Weights of a small transformer language model.
Size: width 192, MLP 768 ReLU, vocabulary 4096, 4.99M parameters.
Architecture: learned positions, biases, tied embeddings.
Training: a variant of SOAP for these matrices, 177M tokens, 2697 steps.
Each number is 50 + 12 x the weight over the matrix's rms, rounded and kept within 0 to 99. Layers, rows and columns count from 0.

# q: layer 4 attention query, 192x192, rms 0.158, rows 0-63, columns 96-143
# k: layer 4 attention key, 192x192, rms 0.154, rows 0-63, columns 96-143
# v: layer 4 attention value, 192x192, rms 0.144, rows 0-4, columns 96-143
# o: layer 4 attention output (transposed), 192x192, rms 0.12, rows 0-4, columns 96-143
q0:48 54 62 39 61 63 43 65 39 51 76 41 38 44 56 57 41 44 33 63 58 47 69 71 57 49 51 40 50 37 54 42 54 75 37 40 41 40 43 56 56 42 47 46 72 48 44 50
k0:58 57 50 47 42 38 56 46 34 58 54 68 47 51 49 60 34 59 38 47 54 60 45 36 46 55 56 29 56 50 46 72 55 52 50 59 46 44 65 45 44 50 43 27 53 60 59 43
q1:51 57 38 47 31 36 60 48 54 65 39 79 28 53 39 61 63 70 61 50 49 39 49 33 59 73 54 74 50 65 73 48 36 53 59 66 62 69 20 52 56 53 39 31 64 44 59 66
k1:36 45 45 52 51 59 57 56 71 48 50 47 34 50 42 57 45 51 49 65 67 56 33 43 51 28 60 53 52 61 55 43 40 49 55 60 43 56 45 60 57 63 85 25 46 33 47 43
q2:53 51 63 48 52 27 56 56 42 41 64 55 36 49 32 39 66 60 50 60 53 28 54 56 29 60 66 56 28 43 55 39 47 43 44 67 69 36 40 37 46 51 38 58 48 40 41 59
k2:43 55 49 44 50 48 73 51 38 53 56 53 40 53 32 64 35 46 40 48 44 46 44 68 41 40 52 61 64 37 41 31 59 36 53 60 65 42 50 51 36 52 58 51 67 45 39 43
q3:55 55 34 62 70 53 61 59 42 46 40 51 44 54 61 71 62 54 42 56 44 43 35 27 61 67 51 54 54 47 66 59 55 47 47 44 46 58 56 49 57 71 56 67 40 57 36 34
k3:52 45 43 47 54 55 62 42 43 40 56 40 60 51 66 59 45 36 50 64 39 33 50 49 61 49 40 49 46 69 47 53 18 32 55 46 48 38 53 43 54 45 45 64 47 53 60 49
q4:46 63 54 27 66 39 42 59 53 46 26 53 49 59 59 30 51 68 21 49 41 42 60 58 50 39 50 59 52 58 58 47 40 50 72 62 56 49 39 55 51 43 56 49 49 72 57 21
k4:59 41 67 42 48 35 54 50 52 26 70 50 55 54 50 53 62 40 44 39 48 44 42 40 47 51 62 56 69 60 62 31 34 55 38 48 57 48 52 54 56 33 52 60 48 55 43 55
q5:58 58 47 75 25 46 67 51 43 38 56 68 67 45 54 19 51 41 38 45 29 50 53 46 53 31 62 49 63 56 56 51 37 43 58 57 54 56 41 72 62 53 55 51 46 64 24 45
k5:54 71 44 47 43 32 46 39 47 37 45 59 52 61 68 52 48 51 56 47 46 35 58 44 41 23 41 32 41 35 46 39 40 44 33 53 49 63 42 66 33 65 52 58 33 39 62 43
q6:34 44 54 55 64 43 48 43 31 25 37 44 64 58 63 37 39 57 37 35 50 67 44 28 54 25 43 69 53 45 59 56 43 52 39 51 52 68 74 60 67 53 55 55 56 72 46 32
k6:41 58 54 52 56 47 58 53 52 37 75 46 49 55 55 39 57 50 46 55 38 56 56 59 54 38 51 48 54 49 35 43 48 64 24 38 43 45 54 56 44 39 40 57 55 70 48 51
q7:50 45 57 46 48 59 48 50 46 67 67 20 42 37 55 62 51 49 47 69 47 52 70 45 74 79 40 66 43 42 44 22 43 79 50 48 58 58 40 42 42 57 49 37 48 45 61 59
k7:20 55 56 46 77 77 43 57 65 57 49 43 55 53 31 55 18 55 35 38 44 62 69 37 56 62 36 41 36 44 53 54 45 62 54 53 46 62 64 59 59 48 48 49 57 57 63 55
q8:73 60 59 56 47 38 37 44 52 38 52 40 63 44 77 67 38 40 38 34 61 39 68 63 31 39 59 50 55 40 57 76 46 39 39 64 48 45 69 45 58 55 33 30 66 64 48 40
k8:50 24 56 70 32 33 57 62 38 55 53 41 53 68 47 69 48 59 55 54 62 83 43 48 53 45 48 43 41 52 55 52 44 66 45 50 43 61 52 36 57 28 28 48 32 79 62 48
q9:64 43 58 53 37 47 69 68 63 55 60 37 44 34 65 53 48 66 35 47 47 46 63 60 81 48 55 56 65 52 41 47 76 33 51 51 37 52 40 55 52 62 60 54 46 40 41 62
k9:50 42 64 33 43 36 51 46 50 45 52 69 58 57 58 22 51 52 57 42 43 47 38 38 74 53 66 67 63 69 43 30 35 68 69 56 57 36 41 60 64 52 51 59 37 34 57 58
q10:62 48 34 35 36 43 40 55 58 44 64 51 41 65 62 49 52 47 42 70 54 43 53 52 48 64 39 49 33 46 63 67 60 66 42 45 54 42 60 65 61 50 54 58 46 42 54 54
k10:33 52 45 42 37 58 33 52 54 52 40 28 23 50 38 63 37 65 62 49 50 41 57 42 35 46 35 57 79 43 45 43 38 63 54 55 48 50 53 62 68 54 47 34 40 69 45 52
q11:54 41 64 48 35 49 61 65 59 51 49 30 51 39 38 56 53 52 40 34 35 34 44 55 64 35 50 56 88 46 61 40 52 43 54 43 48 65 41 54 56 58 46 32 56 62 59 74
k11:47 47 49 73 57 38 62 46 55 51 45 49 60 55 65 35 39 56 58 42 47 29 51 33 50 54 69 40 43 59 45 53 45 51 59 49 46 58 25 39 40 52 77 52 50 66 59 21
q12:63 30 56 38 33 52 45 49 53 42 40 53 59 48 61 41 50 41 52 41 47 43 44 69 47 50 58 39 49 50 42 55 53 37 58 48 38 50 67 69 38 52 42 69 46 63 29 48
k12:57 48 78 30 25 53 64 36 40 52 53 66 40 42 53 47 56 80 37 45 58 49 51 48 64 60 50 58 33 30 39 62 67 68 43 49 55 59 45 66 36 68 12 35 62 55 29 40
q13:42 70 51 31 47 46 54 47 41 53 47 56 59 47 44 36 45 41 60 51 55 57 62 45 51 37 35 60 62 37 42 44 62 43 54 46 58 58 67 48 61 64 48 41 40 47 52 57
k13:38 58 30 66 74 54 26 45 58 54 55 50 58 59 76 42 36 58 37 56 48 41 48 41 36 48 67 59 50 54 30 71 52 70 52 59 49 72 45 57 52 54 48 45 31 53 40 30
q14:33 49 57 36 57 27 38 36 56 39 49 32 44 47 55 60 52 51 34 60 43 61 58 37 41 42 53 48 59 25 57 55 44 75 36 53 62 28 42 48 54 50 41 31 45 49 50 52
k14:50 58 49 52 58 66 43 54 60 44 48 43 48 74 56 50 42 57 54 29 41 63 63 42 25 52 55 29 47 53 40 46 62 58 51 43 59 77 61 39 67 27 37 43 48 64 44 52
q15:55 55 71 53 56 30 46 42 36 45 59 63 74 75 52 49 40 43 55 58 41 47 33 67 58 49 28 60 56 29 54 55 31 42 63 42 53 32 60 30 55 59 39 38 65 39 56 34
k15:68 64 59 48 15 40 41 65 49 68 67 44 47 60 70 60 44 51 44 59 62 44 57 55 71 44 52 39 36 42 43 46 37 57 56 39 57 39 31 46 58 34 42 52 33 61 38 27
q16:41 50 47 70 45 50 66 52 49 64 55 49 64 48 52 54 42 47 54 55 31 47 47 42 49 65 53 56 54 55 72 38 40 71 53 64 49 57 39 54 40 54 66 59 50 65 80 56
k16:57 46 59 45 30 39 45 50 50 44 44 13 47 37 50 32 33 65 45 58 53 46 65 61 41 66 63 52 45 52 59 56 35 50 46 49 22 47 31 61 44 43 60 41 55 49 58 39
q17:54 49 33 67 46 59 29 38 51 62 47 46 50 25 68 70 73 64 47 26 58 50 40 18 53 30 54 64 56 66 65 66 42 46 54 53 58 67 54 47 32 42 59 18 47 50 67 50
k17:37 45 48 37 46 59 67 30 43 48 36 40 43 56 46 52 48 59 44 60 52 53 31 34 35 42 72 44 41 39 44 47 36 54 40 63 50 64 51 37 40 62 47 42 43 41 54 37
q18:28 57 29 51 31 50 61 50 52 58 74 45 43 47 42 45 71 53 59 61 46 46 60 52 71 88 28 51 47 58 47 45 48 57 49 56 36 28 56 48 68 67 59 52 47 49 36 42
k18:54 50 52 56 61 49 45 47 60 47 58 61 63 63 62 40 44 46 52 43 49 60 63 47 59 37 47 57 48 52 60 51 43 55 43 46 48 45 42 53 57 60 36 45 66 46 30 56
q19:44 36 58 50 47 47 61 60 53 62 47 52 54 74 67 46 63 53 45 45 47 52 49 36 51 33 42 59 55 38 61 43 55 61 30 37 55 51 37 62 38 42 64 40 40 61 70 55
k19:60 68 53 40 65 50 33 24 45 45 44 51 66 52 51 56 50 55 56 56 53 52 47 34 44 39 47 62 47 61 61 41 64 55 26 58 41 55 68 48 49 46 51 58 46 35 52 48
q20:44 56 50 49 44 69 44 50 55 47 50 69 31 67 64 55 38 50 69 63 49 61 57 54 44 49 58 29 62 56 39 48 31 47 32 56 47 67 75 58 47 41 46 64 67 26 38 79
k20:58 28 67 67 45 75 44 46 33 60 57 45 28 42 63 64 46 35 59 54 42 61 66 43 16 38 36 63 27 49 45 68 54 32 49 44 44 57 55 49 52 48 10 47 51 30 56 56
q21:55 42 36 32 52 60 54 71 61 40 66 33 48 38 28 74 53 65 56 41 59 55 66 33 38 69 38 60 72 54 50 65 62 54 62 44 63 64 52 30 31 37 31 42 57 57 27 29
k21:38 84 66 54 82 61 62 33 49 58 67 29 46 45 57 53 56 48 38 59 66 45 41 69 49 73 53 55 64 44 56 37 42 55 53 63 66 66 50 50 40 77 30 39 43 65 46 66
q22:42 38 35 45 53 57 73 45 29 62 46 38 71 58 52 42 54 59 56 47 40 38 29 52 48 61 54 35 62 53 55 49 46 48 53 54 49 56 48 56 57 63 37 52 39 54 59 42
k22:50 53 25 54 53 46 49 48 54 53 40 12 55 57 92 36 49 63 44 56 41 49 41 63 55 63 53 44 52 35 48 42 46 52 37 62 36 59 41 60 52 48 45 63 56 52 40 50
q23:41 53 51 39 27 47 52 48 35 39 55 55 63 55 66 64 54 49 47 63 55 45 57 55 57 56 55 43 51 54 54 43 54 46 40 47 60 67 44 41 53 49 60 39 57 51 66 65
k23:71 25 46 38 52 33 53 66 54 44 55 56 57 41 47 39 34 57 74 53 45 44 54 45 36 52 52 34 42 50 48 54 51 61 57 46 41 45 46 63 57 42 57 39 66 49 50 26
q24:74 32 71 44 30 52 42 47 58 63 46 51 48 60 27 53 27 48 65 58 47 63 53 61 60 51 43 55 48 61 60 46 57 73 45 47 31 54 40 51 56 57 73 29 60 57 53 77
k24:62 55 47 39 47 48 42 52 66 44 41 61 48 43 57 30 44 52 71 83 39 54 52 41 62 53 55 70 45 54 47 49 60 69 51 39 45 40 61 52 35 37 59 05 47 34 51 67
q25:46 55 76 49 57 38 45 41 84 66 26 29 56 43 45 49 52 49 30 35 56 35 39 38 53 32 45 44 42 49 63 58 31 64 45 52 48 70 48 32 49 52 60 41 28 56 48 43
k25:52 56 45 53 36 44 57 45 52 62 70 40 60 69 57 64 52 62 47 50 68 62 34 32 48 42 59 57 41 36 56 40 47 37 33 40 51 54 53 38 44 33 63 49 42 40 51 31
q26:49 49 44 50 53 41 44 36 51 45 63 56 56 58 42 44 59 47 42 42 48 51 27 33 53 48 64 45 51 42 38 45 62 35 30 38 65 42 62 67 45 38 63 54 52 71 53 63
k26:49 50 56 48 40 69 54 54 31 47 38 65 45 46 39 39 50 63 30 49 44 33 58 44 51 42 48 62 57 45 41 46 52 53 46 38 44 35 52 44 49 52 48 46 46 51 55 53
q27:47 52 43 47 69 28 41 50 43 53 54 41 69 66 50 61 53 47 43 59 44 48 43 74 46 53 52 61 39 42 38 52 48 55 37 44 56 72 57 42 45 38 57 58 51 50 41 51
k27:46 34 56 31 76 45 57 39 42 58 52 35 47 55 51 50 56 52 56 70 45 48 56 61 55 69 57 39 55 47 65 38 60 27 51 29 48 46 54 44 34 40 41 40 54 49 34 39
q28:42 43 20 85 44 51 59 42 65 76 48 30 64 65 36 58 60 59 50 69 41 35 68 45 41 68 46 54 51 57 46 62 67 78 43 53 38 67 49 46 61 60 62 48 49 57 51 59
k28:47 54 29 47 53 54 48 25 54 43 62 20 63 52 61 35 40 66 55 44 34 55 45 49 51 60 45 57 56 50 41 55 55 35 60 43 47 39 66 53 44 66 42 38 52 49 57 48
q29:75 32 72 38 56 55 52 57 44 56 51 37 60 53 42 61 56 44 46 35 47 65 51 51 52 47 44 46 49 30 71 53 54 52 39 49 57 63 38 48 71 52 44 29 50 52 38 43
k29:47 41 46 42 44 48 41 47 41 58 52 45 35 49 51 28 44 43 63 53 41 46 48 48 61 39 49 36 62 62 31 35 51 56 52 32 35 44 48 49 35 43 60 46 41 49 60 56
q30:41 43 61 35 42 43 59 44 43 38 43 41 35 49 70 44 42 57 53 64 51 59 53 34 34 70 45 59 47 55 51 59 60 45 47 41 51 33 37 33 49 43 50 65 30 55 34 67
k30:49 57 36 48 47 52 36 40 66 49 61 30 59 58 35 30 60 71 50 46 31 44 45 27 28 39 44 45 38 56 56 46 64 60 31 46 60 37 48 60 45 58 37 47 38 67 51 38
q31:38 48 40 54 43 55 46 39 48 58 44 46 35 43 50 55 76 56 65 50 64 55 76 54 48 72 51 46 44 44 45 43 38 75 61 42 64 56 46 47 48 39 40 40 62 27 60 83
k31:58 51 46 42 61 48 57 35 52 34 25 63 38 51 54 51 46 43 43 38 44 58 53 54 39 56 44 62 52 53 58 62 67 64 38 50 53 48 43 44 63 54 46 49 60 64 57 40
q32:49 45 58 46 41 40 44 51 37 45 62 20 41 75 33 41 48 49 46 55 59 58 72 63 48 42 56 63 56 51 34 64 53 24 54 36 52 39 39 68 57 50 58 45 46 30 53 55
k32:46 44 49 57 48 42 47 59 86 49 36 45 63 45 37 53 52 45 37 42 58 59 50 58 35 38 53 51 65 69 29 40 69 49 53 61 46 54 40 46 39 12 43 34 59 48 70 60
q33:45 49 64 86 58 52 53 51 52 59 30 40 49 51 59 61 26 40 63 55 45 57 33 63 52 60 47 13 57 50 44 42 37 36 53 35 51 66 46 43 70 58 41 58 40 38 51 66
k33:39 53 36 58 56 40 41 61 44 57 41 42 54 54 56 45 52 60 39 60 48 45 67 53 70 46 42 44 30 54 62 61 47 29 49 59 54 34 48 24 44 32 58 55 48 37 49 43
q34:38 41 61 55 63 48 57 37 39 49 44 60 36 60 42 51 59 50 50 56 48 63 52 65 74 37 48 56 48 52 47 46 35 46 44 46 40 60 46 45 32 36 51 65 51 82 60 79
k34:85 47 50 59 37 61 65 53 59 35 50 71 52 53 39 49 27 34 33 50 42 32 57 67 49 32 60 39 38 49 47 42 45 62 53 38 55 28 49 55 46 33 54 51 56 38 58 46
q35:61 37 43 49 34 42 62 51 53 57 41 51 66 59 55 68 51 41 48 48 58 56 42 60 32 36 33 52 53 35 61 69 54 44 56 31 53 53 61 35 73 51 52 36 38 49 43 48
k35:66 57 58 52 40 59 54 44 42 59 51 43 36 50 65 50 36 67 74 65 75 49 44 55 40 49 45 47 44 65 45 57 60 47 43 52 54 39 64 58 66 64 53 51 34 48 49 49
q36:33 35 68 41 51 62 41 40 43 40 47 44 34 33 36 45 36 37 47 46 40 58 49 58 46 48 55 60 50 60 51 49 52 57 49 58 66 37 35 41 56 60 53 38 38 47 46 45
k36:61 49 60 38 56 43 61 52 70 53 50 67 50 41 44 48 41 61 40 58 63 55 59 58 50 44 53 35 44 40 52 50 65 54 48 35 53 51 46 72 45 32 63 46 69 45 34 47
q37:59 64 37 67 38 42 48 61 34 60 29 39 63 34 35 42 71 68 52 38 70 42 52 33 49 73 43 58 45 50 62 42 59 42 65 52 59 44 42 61 57 52 52 49 55 61 41 50
k37:53 51 44 47 45 50 75 51 72 42 42 48 51 45 60 41 39 54 43 46 52 46 48 40 45 45 40 38 62 50 22 58 46 55 55 46 45 57 39 62 29 56 35 41 68 42 43 37
q38:39 60 30 27 51 42 42 34 53 59 53 62 49 48 52 42 46 53 51 39 48 53 56 31 47 58 24 54 37 41 41 41 63 80 54 55 83 50 56 54 57 42 61 55 54 55 49 57
k38:57 57 36 60 56 54 57 75 65 44 31 51 46 65 59 57 57 41 47 46 38 54 61 37 48 42 41 53 58 53 60 45 43 35 57 50 48 53 69 49 57 41 53 51 64 39 45 54
q39:49 56 56 44 43 51 53 34 38 51 63 60 40 43 44 62 49 70 58 62 64 48 56 44 67 52 66 67 45 41 44 36 69 64 51 42 84 44 46 38 51 52 49 47 48 67 51 65
k39:60 66 41 44 48 47 45 60 46 64 58 48 42 52 45 62 48 59 62 50 40 31 56 47 41 59 65 41 52 49 59 56 61 50 56 45 61 53 65 46 58 47 47 74 68 34 55 59
q40:57 50 60 44 41 59 40 71 51 63 88 51 53 43 44 52 50 54 50 53 56 41 56 62 45 76 76 50 48 46 44 51 61 40 45 47 40 31 45 67 24 45 76 63 46 46 67 95
k40:64 70 62 40 58 57 43 42 76 44 48 66 57 37 38 27 65 50 64 39 53 58 52 67 35 51 59 60 47 50 46 63 69 63 56 67 49 29 57 64 39 44 41 45 42 47 68 61
q41:46 43 60 48 46 64 33 50 32 28 38 45 54 76 60 47 57 57 51 40 42 62 51 56 37 56 15 55 43 41 57 60 33 53 54 27 55 50 51 41 64 38 42 47 49 52 67 42
k41:62 62 42 49 29 57 36 54 47 52 49 28 56 35 51 44 58 70 48 50 65 40 49 50 47 47 33 48 42 70 53 63 29 55 45 42 40 41 58 36 58 31 37 42 47 48 39 61
q42:64 33 49 26 54 24 38 30 30 37 45 34 64 51 42 62 59 38 48 53 63 46 52 71 41 44 29 57 34 49 59 70 65 61 43 49 45 49 67 37 70 34 69 52 52 48 42 54
k42:44 29 51 58 39 51 57 62 66 47 52 36 41 53 44 62 56 54 36 65 68 51 52 47 39 72 26 48 29 49 56 44 63 58 48 30 60 38 83 41 59 37 54 51 58 57 58 55
q43:36 44 46 48 47 59 45 43 65 39 63 28 62 45 26 53 32 48 26 56 57 48 61 59 46 50 44 45 49 53 66 53 50 70 58 31 44 55 58 71 54 49 63 59 59 67 71 74
k43:46 67 52 71 63 47 49 57 56 31 51 39 54 65 46 36 21 63 57 68 28 45 54 21 56 52 64 49 59 14 51 53 51 44 49 32 43 64 60 61 41 61 45 66 35 52 56 47
q44:62 47 24 36 42 49 46 43 33 40 45 63 36 49 52 52 51 42 40 64 40 43 64 49 44 39 47 60 47 39 60 47 52 53 35 52 51 30 40 83 43 29 67 47 66 46 62 52
k44:40 61 47 45 62 42 36 41 37 29 50 41 36 58 29 63 63 38 49 61 44 33 40 50 42 71 58 67 60 72 68 59 47 37 52 58 56 50 56 45 55 47 62 47 41 44 55 71
q45:65 41 67 52 54 49 66 49 55 36 55 34 40 45 59 34 45 48 27 49 43 45 64 43 50 55 49 59 59 42 52 66 18 51 43 45 54 51 45 41 49 56 55 35 62 41 30 56
k45:57 45 48 56 50 44 44 51 60 34 65 32 54 59 44 63 53 47 42 40 35 70 42 46 40 36 63 33 70 57 55 57 33 40 69 52 34 48 42 59 53 48 29 51 56 61 66 50
q46:49 52 76 36 45 54 32 57 38 56 54 38 57 54 58 56 60 55 66 45 39 74 62 58 37 55 42 69 51 45 77 46 45 66 46 51 60 28 58 55 38 39 54 42 68 66 57 79
k46:48 64 67 47 42 71 47 32 53 52 44 46 42 52 52 36 60 49 51 59 50 46 40 37 25 57 44 53 41 51 47 70 54 60 37 43 47 41 89 55 50 48 51 45 52 68 59 68
q47:45 38 56 78 43 59 36 38 56 45 49 66 61 42 62 39 26 60 56 48 54 55 53 28 38 46 65 62 67 53 37 47 53 62 65 69 38 52 69 54 50 51 57 60 38 59 46 50
k47:43 55 61 58 44 69 41 53 31 44 59 60 52 54 49 69 50 60 52 53 60 54 60 40 48 37 54 47 76 48 44 44 65 49 34 34 52 54 41 54 60 40 53 48 40 63 57 49
q48:55 57 66 62 50 69 56 38 43 56 55 77 67 40 45 43 41 48 50 64 43 52 47 49 58 43 45 48 46 67 41 55 60 37 41 47 40 59 32 56 53 56 43 56 36 52 44 69
k48:44 38 41 40 57 53 46 60 25 36 42 61 56 49 44 35 48 51 52 53 39 45 38 63 58 32 67 38 52 50 30 52 57 42 46 42 59 57 74 72 69 52 51 57 51 57 31 64
q49:46 27 56 44 53 59 41 60 38 46 36 65 65 45 66 46 60 58 38 41 58 55 60 62 54 50 46 45 38 63 53 37 57 63 53 65 38 53 68 61 58 57 51 70 35 65 61 64
k49:35 61 39 63 52 69 28 52 52 57 28 47 54 49 55 54 56 51 65 52 73 51 69 40 67 53 50 44 34 57 47 53 73 52 44 40 59 46 66 51 59 50 46 51 54 47 37 54
q50:50 59 54 32 36 63 57 64 62 48 63 54 66 57 50 38 74 39 50 40 45 51 51 40 56 45 46 61 53 38 47 47 54 51 38 39 49 65 67 36 47 61 47 51 55 56 45 43
k50:49 33 46 68 64 42 48 34 48 60 58 44 66 34 59 36 50 47 49 59 56 37 43 34 58 45 58 51 38 34 54 57 58 62 31 22 40 67 39 49 54 59 29 54 46 46 53 68
q51:44 51 39 43 42 41 53 51 54 44 37 53 52 53 46 38 49 40 54 58 63 64 63 39 54 40 40 47 31 36 53 56 45 23 43 45 49 46 58 55 38 47 40 55 62 54 30 37
k51:38 48 49 52 55 56 38 50 51 54 52 67 69 39 44 56 50 64 46 45 43 27 44 57 56 45 58 50 52 38 67 32 29 64 53 46 57 50 49 46 59 53 36 62 46 41 41 51
q52:21 38 46 64 51 51 45 55 46 44 61 52 67 49 35 49 43 44 78 58 46 55 55 44 44 34 34 33 41 36 38 45 81 50 51 51 44 42 64 48 70 72 31 44 41 53 39 46
k52:49 59 36 42 63 37 22 45 41 55 50 63 64 54 78 65 49 57 63 43 60 44 37 57 53 50 42 55 52 24 42 58 72 67 44 57 51 46 36 28 68 47 59 42 41 39 50 65
q53:58 50 48 39 72 34 51 52 48 38 37 47 33 33 35 54 53 76 36 43 43 45 34 38 50 38 63 67 40 66 54 57 30 50 69 39 65 52 54 53 56 56 41 45 31 62 45 49
k53:47 57 45 56 47 45 60 60 41 68 32 65 55 63 59 49 37 50 27 57 47 56 37 56 44 39 51 42 43 45 47 41 35 34 71 35 79 66 37 60 56 50 43 53 55 55 71 38
q54:54 50 59 28 45 50 43 54 50 23 38 50 26 66 52 43 50 44 48 45 48 50 82 51 48 33 52 40 43 39 74 59 46 47 50 45 55 51 60 52 61 46 66 49 53 52 56 41
k54:57 52 40 49 38 65 28 59 50 54 59 53 28 69 60 58 35 39 27 46 58 57 45 42 38 38 37 62 48 56 50 52 53 48 51 45 43 40 71 53 62 47 59 73 39 29 37 57
q55:44 59 49 46 65 65 56 30 39 39 38 32 52 50 33 44 43 51 43 49 42 42 42 46 64 45 47 66 57 44 73 56 40 50 44 53 53 50 65 57 56 46 69 51 47 63 38 55
k55:33 47 55 52 38 56 47 48 57 29 34 42 50 42 46 24 56 37 41 69 49 39 66 46 42 50 28 37 69 46 71 55 57 55 61 26 51 61 52 51 52 39 56 66 54 60 62 48
q56:33 48 51 57 49 63 40 48 28 55 53 46 54 53 29 48 47 53 60 54 56 66 59 49 60 48 42 54 54 79 61 55 39 54 56 46 45 74 43 46 60 64 43 55 59 45 27 43
k56:55 41 55 47 46 67 52 60 54 48 65 48 57 46 44 49 67 44 39 58 62 49 71 59 61 61 36 38 64 67 45 30 34 52 54 62 38 34 51 63 48 54 58 27 49 30 62 25
q57:54 38 53 38 71 41 26 44 43 52 60 39 37 58 57 56 55 69 58 42 63 61 33 53 49 43 57 63 39 56 50 61 38 53 60 60 48 63 63 52 49 46 36 41 42 66 43 27
k57:67 59 46 38 47 70 34 51 40 47 65 51 40 44 78 65 48 55 27 75 56 58 36 39 52 28 54 32 64 54 44 51 58 40 39 45 56 59 52 42 47 40 40 61 36 58 71 44
q58:59 36 52 56 53 38 32 56 56 71 47 48 50 54 68 51 48 68 45 31 42 46 56 50 56 35 43 58 71 53 40 58 57 40 49 50 54 60 40 44 45 49 47 36 40 45 26 51
k58:38 54 61 54 55 48 53 42 63 43 70 50 50 63 38 40 68 51 69 51 58 58 55 71 25 56 53 29 62 64 45 54 76 44 54 61 61 39 67 40 61 53 44 70 36 46 68 33
q59:62 37 56 48 55 48 68 53 59 63 63 59 40 57 35 40 29 28 45 65 51 69 58 74 54 58 41 60 61 55 40 40 72 48 45 41 48 44 39 32 69 43 59 53 45 30 51 55
k59:56 40 56 51 56 59 67 60 57 54 64 63 37 60 54 44 42 51 48 56 53 42 38 50 49 62 61 36 57 42 59 60 43 55 45 60 51 26 56 61 45 34 50 52 68 24 75 60
q60:44 50 65 44 83 60 33 50 58 56 50 47 55 37 36 31 75 54 46 51 50 37 62 48 52 48 62 64 46 35 38 53 39 55 50 40 80 47 57 61 51 53 49 59 49 68 39 66
k60:30 67 73 36 52 64 37 53 38 45 63 52 49 67 49 42 62 58 47 48 53 50 55 36 38 40 45 62 58 37 56 61 48 68 44 45 59 53 64 52 52 48 36 55 41 69 61 45
q61:42 59 27 51 68 40 47 47 62 73 39 39 58 59 37 32 44 64 41 49 42 32 45 48 29 46 52 59 33 37 53 46 48 37 43 60 54 72 53 53 48 49 71 49 49 36 43 67
k61:32 61 57 56 64 46 62 50 73 60 61 70 31 50 44 44 51 65 25 36 54 57 40 44 34 48 44 69 23 64 46 55 40 41 64 54 63 63 48 41 52 41 50 49 44 43 64 38
q62:47 58 28 52 57 37 54 60 59 42 51 51 71 34 39 35 52 40 63 47 37 45 46 22 58 41 40 48 72 38 57 35 69 40 34 36 32 41 48 34 54 62 62 55 50 49 41 50
k62:52 62 39 52 53 61 45 37 49 39 49 45 82 41 42 45 44 45 44 55 54 43 47 60 73 37 43 57 51 65 25 44 45 52 56 65 60 55 51 36 68 39 46 59 29 67 35 51
q63:52 55 57 69 37 64 38 47 64 45 41 46 41 26 69 55 48 75 62 51 62 44 57 51 65 71 38 44 54 52 47 60 41 58 46 34 40 68 47 41 53 52 48 43 46 55 51 57
k63:45 64 60 45 66 59 55 73 58 36 64 75 60 40 59 36 50 52 49 58 47 50 49 22 50 49 53 48 42 51 50 46 41 45 49 61 50 44 63 44 52 41 50 61 53 71 46 70
v0:26 49 52 34 66 64 53 54 45 58 61 48 48 47 64 50 37 63 45 41 37 43 42 27 55 51 43 52 46 44 47 38 42 29 56 56 54 39 53 50 61 64 52 39 42 43 33 61
o0:66 32 56 68 41 33 36 39 42 59 40 56 45 62 37 41 51 35 49 65 61 67 57 49 53 38 59 50 62 45 46 53 65 45 46 35 66 61 61 43 38 31 34 45 47 53 52 56
v1:47 49 51 55 57 54 54 44 73 71 55 50 82 59 51 53 31 60 49 42 63 48 77 38 49 44 40 35 60 51 37 54 56 49 30 32 48 44 45 72 48 32 46 52 47 59 43 47
o1:50 51 29 51 40 46 73 41 45 57 62 41 40 58 58 63 58 70 52 64 25 41 41 54 52 65 42 45 51 73 39 58 50 56 56 60 47 45 56 63 53 52 58 45 54 65 58 58
v2:80 57 36 47 61 22 53 56 72 42 34 63 41 61 56 51 58 48 56 40 30 50 64 55 44 56 54 53 76 55 44 59 28 61 36 60 43 65 40 58 30 46 58 31 52 43 42 44
o2:58 79 47 62 41 75 50 53 35 46 51 66 55 47 46 44 36 59 47 43 61 80 39 53 57 32 22 26 45 48 67 56 48 49 49 45 54 26 58 67 67 59 56 47 71 42 49 94
v3:31 56 21 57 68 77 31 55 24 45 73 63 49 54 28 50 66 56 51 42 46 32 56 47 60 54 55 47 55 49 61 41 62 40 58 58 68 50 55 37 56 69 25 46 39 56 50 62
o3:65 54 79 31 67 54 57 45 39 36 51 36 40 37 53 46 50 57 36 67 72 68 56 51 75 60 66 39 47 46 48 50 59 56 58 56 38 56 61 52 34 41 72 47 51 59 64 44
v4:51 47 61 59 44 36 71 53 42 55 52 46 60 66 49 66 46 56 47 51 52 39 52 48 46 51 51 41 43 44 52 45 46 54 44 35 43 52 48 62 52 45 37 62 42 76 46 34
o4:45 66 24 47 48 65 22 31 40 25 64 50 57 43 57 44 42 46 45 37 46 78 59 59 51 47 51 54 50 61 28 42 50 65 40 56 73 53 72 48 56 40 54 34 32 62 60 55